Weights of a small transformer language model.
Size: 12 layers, width 96, 3 heads of 32, MLP 384 tanh GELU, vocabulary 8192, 2.18M parameters.
Each number is 500 + 50 x the weight over its row's rms, rounded and kept within 0 to 999. Layers, rows and columns count from 0. Numbers have three digits each. The size before them is the row's rms in percent of the matrix's.

# layer 6 attention key, 96x96, rms 0.174, rows 53-63, columns 0-95
094:535498543485518539556489511547467438520516494448509515545416495473448606479480437482510556560513482494519609565338590465483472493514553491516408545417474498539525480587514445461520478471475458586504432442616543542569485565534487476521462514520464607498484538456562573561503602472446524527
092:454514421570485458520501559595425547510508532640541430559520479571496480510493445502429410497450524468510507510455423453553515580409511512525550461459519459597592493532522430517443494470548545598473503543525459437631563454466435546520485501572542463484508508515564518515461477429496548560
089:481492566540505614517415473476477457397533530529470405550494502470404592480491557534495542443453575473544584495446540551483502469520483501547554472546503469535402465443531495422443526447445478528476465584490524483421554524541517437512398539478403537493507452575464635523450559518465530524
080:649404503523487510494528517508472535515570533501544515519449447511525445504423482476504530465570467410610522435511509479504542582512435522475542462578458535513521518493536488508493495571453468557445466587439490547521483451548557422500521444515572427531542424567513487452530523473682416529
082:602558515430455447502575422510449493571513528498499524487475520517433509550573566433544423446460427501510613568548449390498575474464462581465492504532482505426509523420497500505570610587513512502425522469437502407453637462475515528548442482512515539545506454505528475528437482473542506512
079:495451552510499499544532440555565448522543459517445430492506534506521442502546494457577513483433482532498502503463480520597516525505480390573403443456551442455424565484520412559624512523482500495450520480550523506596555510517498417635463472539530462563546604535438555575500430464459437523
103:482452571581433467553568492565464513511485480455438510471555491503448502486456414483478476521470404502552560510537365508544507559523549564513461569472492478448497543473430501471556487456473422479486438558543422500630568423445494511395510509443457505454507412549502455583403507492428435514
089:499530513529553456459486444450403540464521432546508495595549425571556570510604527542538519501465469564483464484466563480492519391536477399490459552511558518411480557522536523485489502530498485559496499587606576431468572452620517537545571442559537533533464442483419434464558510492539483454
082:427428555469489495580484524536481444487530471455565553510416631491470508512476556472472583526383484524568481559522420476421555547499592551437468522496484505540570523589484519534493505524488521487606494526562483438542561463438471461393530533475493515498514522572526435428464591503533418421
096:432395449499435378515597530552525486565436547500427561551485563453563458492425526465486468500483504431444464515470396511425471544569550448470474497580529500506550545600465516525442544509485536470492548592583449522493537512516507536516411473501485607432544525452462392536455522489534490492
092:442411488571444487445596512538491486538465475499421477433458502555516475431451440535493501550464476610485524481534541403398414581443521436538545488419524491561540421505406426395499534422421563551520504428466510529577484522442468487475534512487521481427481611503495502455508491531532507509
# layer 6 attention query, 96x96, rms 0.177, rows 54-63, columns 0-95
092:467548583521566473509447477427517548498628517461408498447524501466508510595550533555470500534493446581416518380515469423579472548461417573587540493458404502499506539444426531473475428525616576476578528497494499439456477479436446491574543477522527482535465454482497449489490441500531459493
078:440497486477518541565571515476507602514359511432516443436471549470487465463604533492483549434432507512558561519556448501564502460437481467500432503458519558504473434521528519463555561501560452455532486545491458462581609495472527401479490446493481576410588510490495460536498532567530378579
087:436416440527491522529493514561475573552467532516514505497453462488566594517556496446606567567535400539512493530510469449507485461464490386621459509548466534519467452545487508421421470469589511525588530444486543543606433488591486548498488511541501580437472548519523573548526576463506579525
087:526414431476554411559562512541544523466504452564484555514552438432573525434501514546554492486526501533439552492394556535497414501523508495500475456541531451460372491424560498525482472574477507437417412541497464515493532559541517473467467394502380582541450402515485511533527501585543457520
080:599437488583490445505524459456419510501519533417575426453500466529438576431498481555514608484539444414404446466423539556488527453537544519473495455504523582567521480485513459548499467559452453474460447462463541597475511457427547495478582437515546556514479463515471485443576579617515496542
112:450526470521472488562543501536513511487529518510493506509483547534594451534476522496432566517494475506568489489566483505498545622517531535479542516508520560491541385552480440519454454473564448495499555623481559474603488396498489412620528515592560474469454443506339492521555542434558458540
089:456507478533467495409467552503498518487416435542550511491555508490527561499518539571568525547548548456489624430463472568467480476503454603417509455529475509593482481484544505514592447468451485466389487460409607516473490417551513492466394482429527447570442583396468507487536483519454506530
097:488458493453433524559412557377526451563486463449495469552493447478601504521422536523437470536382466499551410575608425525509480473454504454478582460503444545520530415564503403496490543535557490482522558495425488580502443455446466479545478453508538438548427444497429468524499521455504498435
088:470471487561469552388477432468434489526455506475467566455539585508521512544548454535526482509402559473494453496532447520439506519470576434545466486426450518448559628458438534567510521434504549518561500484442544523427509546613384564621487476584481506434549535517427515490458501449518536502
097:475512505474517487586555486390482488590539494404488527534449528494467543544462472464419507572568491497476444415588513489476607502540545521466586495510441426396479500453412476446426451398636484526578534520510464556475492464498480467546552479525490512473542540471461418456488462467409506452
# layer 6 attention value, 96x96, rms 0.185, rows 32-55, columns 0-95
105:567506485468458466523629439463552571558488454487507470540481530456535534394568523511443479454547526484469464509515546452531443510585548558515510500541603456548580442537513470550558559549447356524539621461587491468506505490522534501419494515525516391485479461498547480439575484536511408480
106:580560445460501555459523519552442464521486441527587439512522544486425493463471443529477484501516538422561466583487537518441469496542515493521430580548474397552410516501529465531574527447444474445536558537486418518589657498571477481421493491461498559564479493524585525584442452478450531430
090:552523531428570533491564481514407486556532540473465450502575555523459547483416491419484462501481554501552490596428462554533507503406427547527439431525535524544496473515550510432426482416477445474608521421598542502514500526477548527485428439489452482474566463542453482539476408585501596415
085:540472565491583452520529517463500528490480484482524498550529464414554558467525409529560480490529493455395477447592532500536662598483464470512590400483505502537492492513467567421537517547463496466527445559443516484515467584482423447619506470425495536567557577505479517618534507486488514508
105:514471483521449490549587555468531448441503478569551536456472428473425521486611556460467503512470491448457444528534455488498480541477658474490524612440478465460436519481580441380485553563534522521562538473462464474496510421553471569561498563433478579457540517477425501436476578507432453462
094:526484462517535523554569449506471551544544500560545510547498463527548399456443546466487586481519560425519527560459489466483447488670498567514564460481464494524438499561547525522442500514590411589509529380577551489494422469437523538476446459412496471570493568490540457516558470507571538440
098:493540524503398590489509485474508525456445495543551358397522427458458512513526500446560575528455384523513620445578421474469577438514475435502453494498543489406380520548460480504492550542553555479431518486457410485515544462427520497534489495507452526516498475514393489544508504541475528545
099:430451456518438442576541540545497589572431477512577588539486513468580478523412509520490497449497416481541515471571436462490523495521463487442477441510577474505499542574536496507548507517470569625548500465380413582493533472459496455506535491529467450481479552481451423580521575529434558394
106:456458484584468444487481491594471473460471520414520472594504518565392510580463470469512557480528518587588504533417512401436463464438497459436454447575471545423548370491497511508548450510486590442446430464462515454474507486587447466592474420514518489506518458584545479510438509488480489493
113:429477526494437545455413570476426526554456581424529448515538493515531464432421576507505487507571485497481528474487376393505484565463491522475553439513592466451454529504465609456538453572546615582532495477517524496520483540436491430500505443615482465438417521434544476514509556490508538466
127:518474554628556397465477525444512499579416524426517514552531485486527508556467516548466496593502509425526520436470447448405543475415524485490501416539545463456493490559409597445473464546463550611440553417488552403501455436547534500479445492568501519566457488490512472561500528517553550551
095:472498541517461535454443528600524527603517577475525502474515448542530504495489516589438427474497475504577490467548525399511473447524436571445544535510508428501455494487536667477468435484433548487485495573566480523423479456475450487649550506555551475555427507401464516514475444520564456517
115:486467575497425561502493475464450486428522480473515490509577478461460514541561530498490515458494454444408499457512455465484522466419493510477553573491367514411494421492495455520442455627596445453421516531533489505531507475443511526489439573569660488455620553512430467448490470519446513489
119:524513512506501521443483529494583558557496460420470533547547475421491512518424587491529506618547515521427541429586401543497510516455462585467520499463483506490570587511479569430469511540460567556467488471401596410559497497473461497600512450533520378515515507497452536588498420547507530550
098:535539507428510529515487509383431463551511529466516537459479574486549456533510433536544440521505447476526475518606595494500527463472494622559483439470502605520466446505486496561497491523452539587581348512513497541490445493572535579527417458487421527498542486500457526554515355450510513481
109:456395506468552517464422503396579580477550525515487525483456513541537465502567545462526562488404409468488579523554471525502488503526474586458486476526530435441584404424496477507502451392535447461531553536477458650475537570497486582555448542539535485463553458471495508559581495530464499451
099:486459498417501446591512513476475489527512528417496444472460427422506440498553428509480499465425476507415482520462484521537486464588527587500627478473532451479542469490477644465579496531462413535608509512649537424524504573449483475545467511474488426480548456520461554545488489488559566480
107:456509544489410601513517513487499413398560471551452447509545490494448532399479614517460511446520534523504475492486529560570586476524559477494509498474432484557506508421572481505450521420540379411564552438494460472526509481496528547573423573422482536500563574507476480563482496533383539482
094:578513443499424565510562480409468526464388508534523446536522503539537547429498459504465427513551451547521481484570512506522521454479588411471486535449457565544501555501547471504580382530498513456525411441423532529507494435622519475555467471571545527501540589463371473513547455494428542486
099:439500493553507561496539494548473571493536573467508555561482491492505510460420523486475500395553490477485590559485428535391526516521511530471576516500525455445574588458530492598605506534465504547470414543519496490609553449480436491426536577590531544461550502453590432432525581499525441560
103:476482476563476526572476491488496516509545545484490446528477532506451554505493507576476471618565541583522526484508420515565543508387507471478474433425452503519479516521439568529490564609501561595462493469406473531409424432543483452453498459565514464594469426527519597584526473479541620491
109:530541506526577450445465472579642470551462536492531445522493582520543451553515580532428525520509514547482510469479431525519457462446513417550591458462544450552531457571431527494492465624442535530565511427492456390441474501456466486478460541503524469487487548538538535347447536451516556537
114:577443564510454551550466543401420473460548494509440485439509525518509510603606551443462533561465474480472476487448638580530554497517602529423455546494489536508630465507516485484508572558533556478494525454498489503513472432443491455571543559417513478487528555583526525551442401468513473494
110:487468456516504528464451461440514605433532544521519463477510542490560468489527427520518447412489468475496499559504499502383513485515478564510394493484460514530501432411481445565481588468492508490484621486446482582458503535527489439623584541461449544582557442425447462487596511526622508449
# layer 6 attention output (transposed), 96x96, rms 0.162, rows 32-54, columns 0-95
101:421633424411484484579486448477561394519428503427535541466503443536467430518528589448486519373500506478503430465483460534517482460491428529505529470523444461476439459499521496538568426549518524438461472500546523547519588499330520457570529491493494507580480503508432456506457481530564499517
114:503490473467506408463514485429475469470513494492420547472583445557516533430456584560652494412415521576541523549540538446533497417552549509475491498484502436465507527539443488550480488496512609467449513526472509596378487506572483539579513461490429574523620564469550488514549502524510513552
094:476493550508471420417510499548536519538373437555440464588482452533465425544505525450470499571438423499504438436456485529497478513544538399502612481514433527487488540408475497559526528495494552486479580522514393552496451422482497478563509549493438417493521546440528347474472511526520487424
088:421453433558447470505557531567491563495454587477481568507505472496558545531484456468512556562498473489528584577550514497668480594503406516511432463544539511451489464490536546508476415457456425527515424484520458414558500486545479451562497555524496491470570517481503440610532497490554371471
096:505552526480472502557486455439533487519461460510570405534414461472523478498494467455575468480558483456409501555520553421540523456473428557486494512580625483417467453486471565374430503469597522514507494479482532599502439508529558422404525539589504479541524568443557550517496413436520475462
092:468515495521543444481463480514549530535444519580548515435426458496533515483601466477449386538480475532585497476450518556472512453484480472665540469534484508553465513443504423544487528569461603469583473486500512562489573472444546532552544420613537445404524457438564454514475550443475472437
094:505465498439556494503406539469494486471514423518506484513456435538552547449447547462495654539551543546401529537513518445477540483474422548484514527539436499535604584470576539458443493445486532471528570376485458481466442424496563500429484432440539535488501570466559553451474610482434459487
103:480493517438572558458502418473512460475539521572529448549487548523486504516488594482589514557593610559547500496443629539492515480455438598541505481485527583510414456472609512502585492514445423448457481465497487562462565505557472444515553479536496553556542515430511640502536478471470513538
102:533533550388422535443559502443455490404437399537491493528601500423436493496472482551475467467395549484517479511492481492523466501452506482362377586486493483495484565540550480481491586506435438490592502448523440489445541531536474456519508549440452481458419537499533416531502501528437580479
104:522477529553553492552455483545583548392496515580491560591444600480466559624526517459550492506476516534469510569440480568520520500410436528565490496468509473560515593559605472579506473436515488495531466489518516457508405519458439527461562551445557458505580478484531617476528442576512516548
109:452547537490462568514424390541486477427507571517425366524516516491430558496499436524462525470441509517496440546489540589495488489610531435545410526449482592492558555475532511477536443453411542494582571498494525468504534492519453475456545588487500425465472594462524589428430508531541446500
094:519516457559476486492407467443458451492534395564380517470469450303514510499501445440457582470533477529482526507402485499481497482465530525513463507488490419503522516564462427483497542510465512463516462482513577393600525453413473416427467435416472488476561525568486532548518506547466500518
102:566527434489541363467486590553517523567459471501567464517510501444582577468584495515493442560499452542464486461479530456509508468525480473541459464545542485495563533484691601462505492537601397520509471492418573521532483473419506522501453536483484425589442484516439509528509494498494536438
107:562514490532467532450441525523550520458493582536449440509457501520535481493439374432485590460517465487507480509485507488547526575517484497702578526488489500624500566493538544519526526459493458439544521450465414497528431466465482537519572499435562519387464544537455574516601534483540485536
093:467538570515472533503564446605532603579487531434435544553487429564502520503516457529441487512498510554460519470487524534428426549546524455522541468565575387516531429428554558568529641448444461471421480491486516504536566476556529405538451500448575502542430473538495493520459600516505464482
107:504468591537468480463517587509518494548480559477454528606516522408444551456580573445473527528525516515550356522495535530440435485457473576547602505542438498534613428503509593537442544592529487523470524438455591509470476462455530474554407507496484459486487463510456591440504467470460514458
109:536447389518518536443457452524617480571464524520449529505506413480573547509594449462481401490413515481476416507607548504541510518436450520523547451467340428532483467468509474578507518499515493489463472487525548466450540577480502400561577515549507405522541523524477478482499430542548471528
102:514590448488460429427502573492491513598439457507503543510514520490602488575409501397536420521406437533503464502564561400472419514518499512558489531542528563383480505525471549497475498459487596523467522507477517604467497464508461559595476430516573510491465461516504419535572521506491484398
097:425565453524537447451511513535448491515440387443493498491427487488480521504355499451459523495478529452456562499426557466496512522561443507492450469485534454448418503435512586501525522542403528507493511488499433532526530581497528476459529593403585624548506505607521553561497569549494450413
100:526504446495529518495492478404585458471587480490607527479514616555479584527605463475566434432403564535535479483473544541564504483497502468538502487406501577539378528445482540437497553520577506433477510481509519470526515438545533550505524433464553517645466495456487538462455577556504483510
096:437391520486432545373537532497498455409515479565455542527528515492529525593392458485426491522483542537485561544516482472513387479472612468491487561516495478511524568486545466473555491388508511498519497473543467531571492482443390526484583571512546502410540505523471575458424533486525525606
099:467522495491529476471527507552464534479499548550534407517560470489492511592473473535517491475465454521541509434513474483559584644520474581531445532475451497519513539506478467529549443463565505428492480511474614485528630499440478554466649586472533423535449510510552499398531422472552559600
105:505484536430466451436517444541499539510430477485400524496547492522534493482610453436458508535539471367482447582604432524475515457535538535485466542541511481427510503548524637505519479527582460496510518550431561558544507555547450514509597434590485456464539470557391437548505479449540466546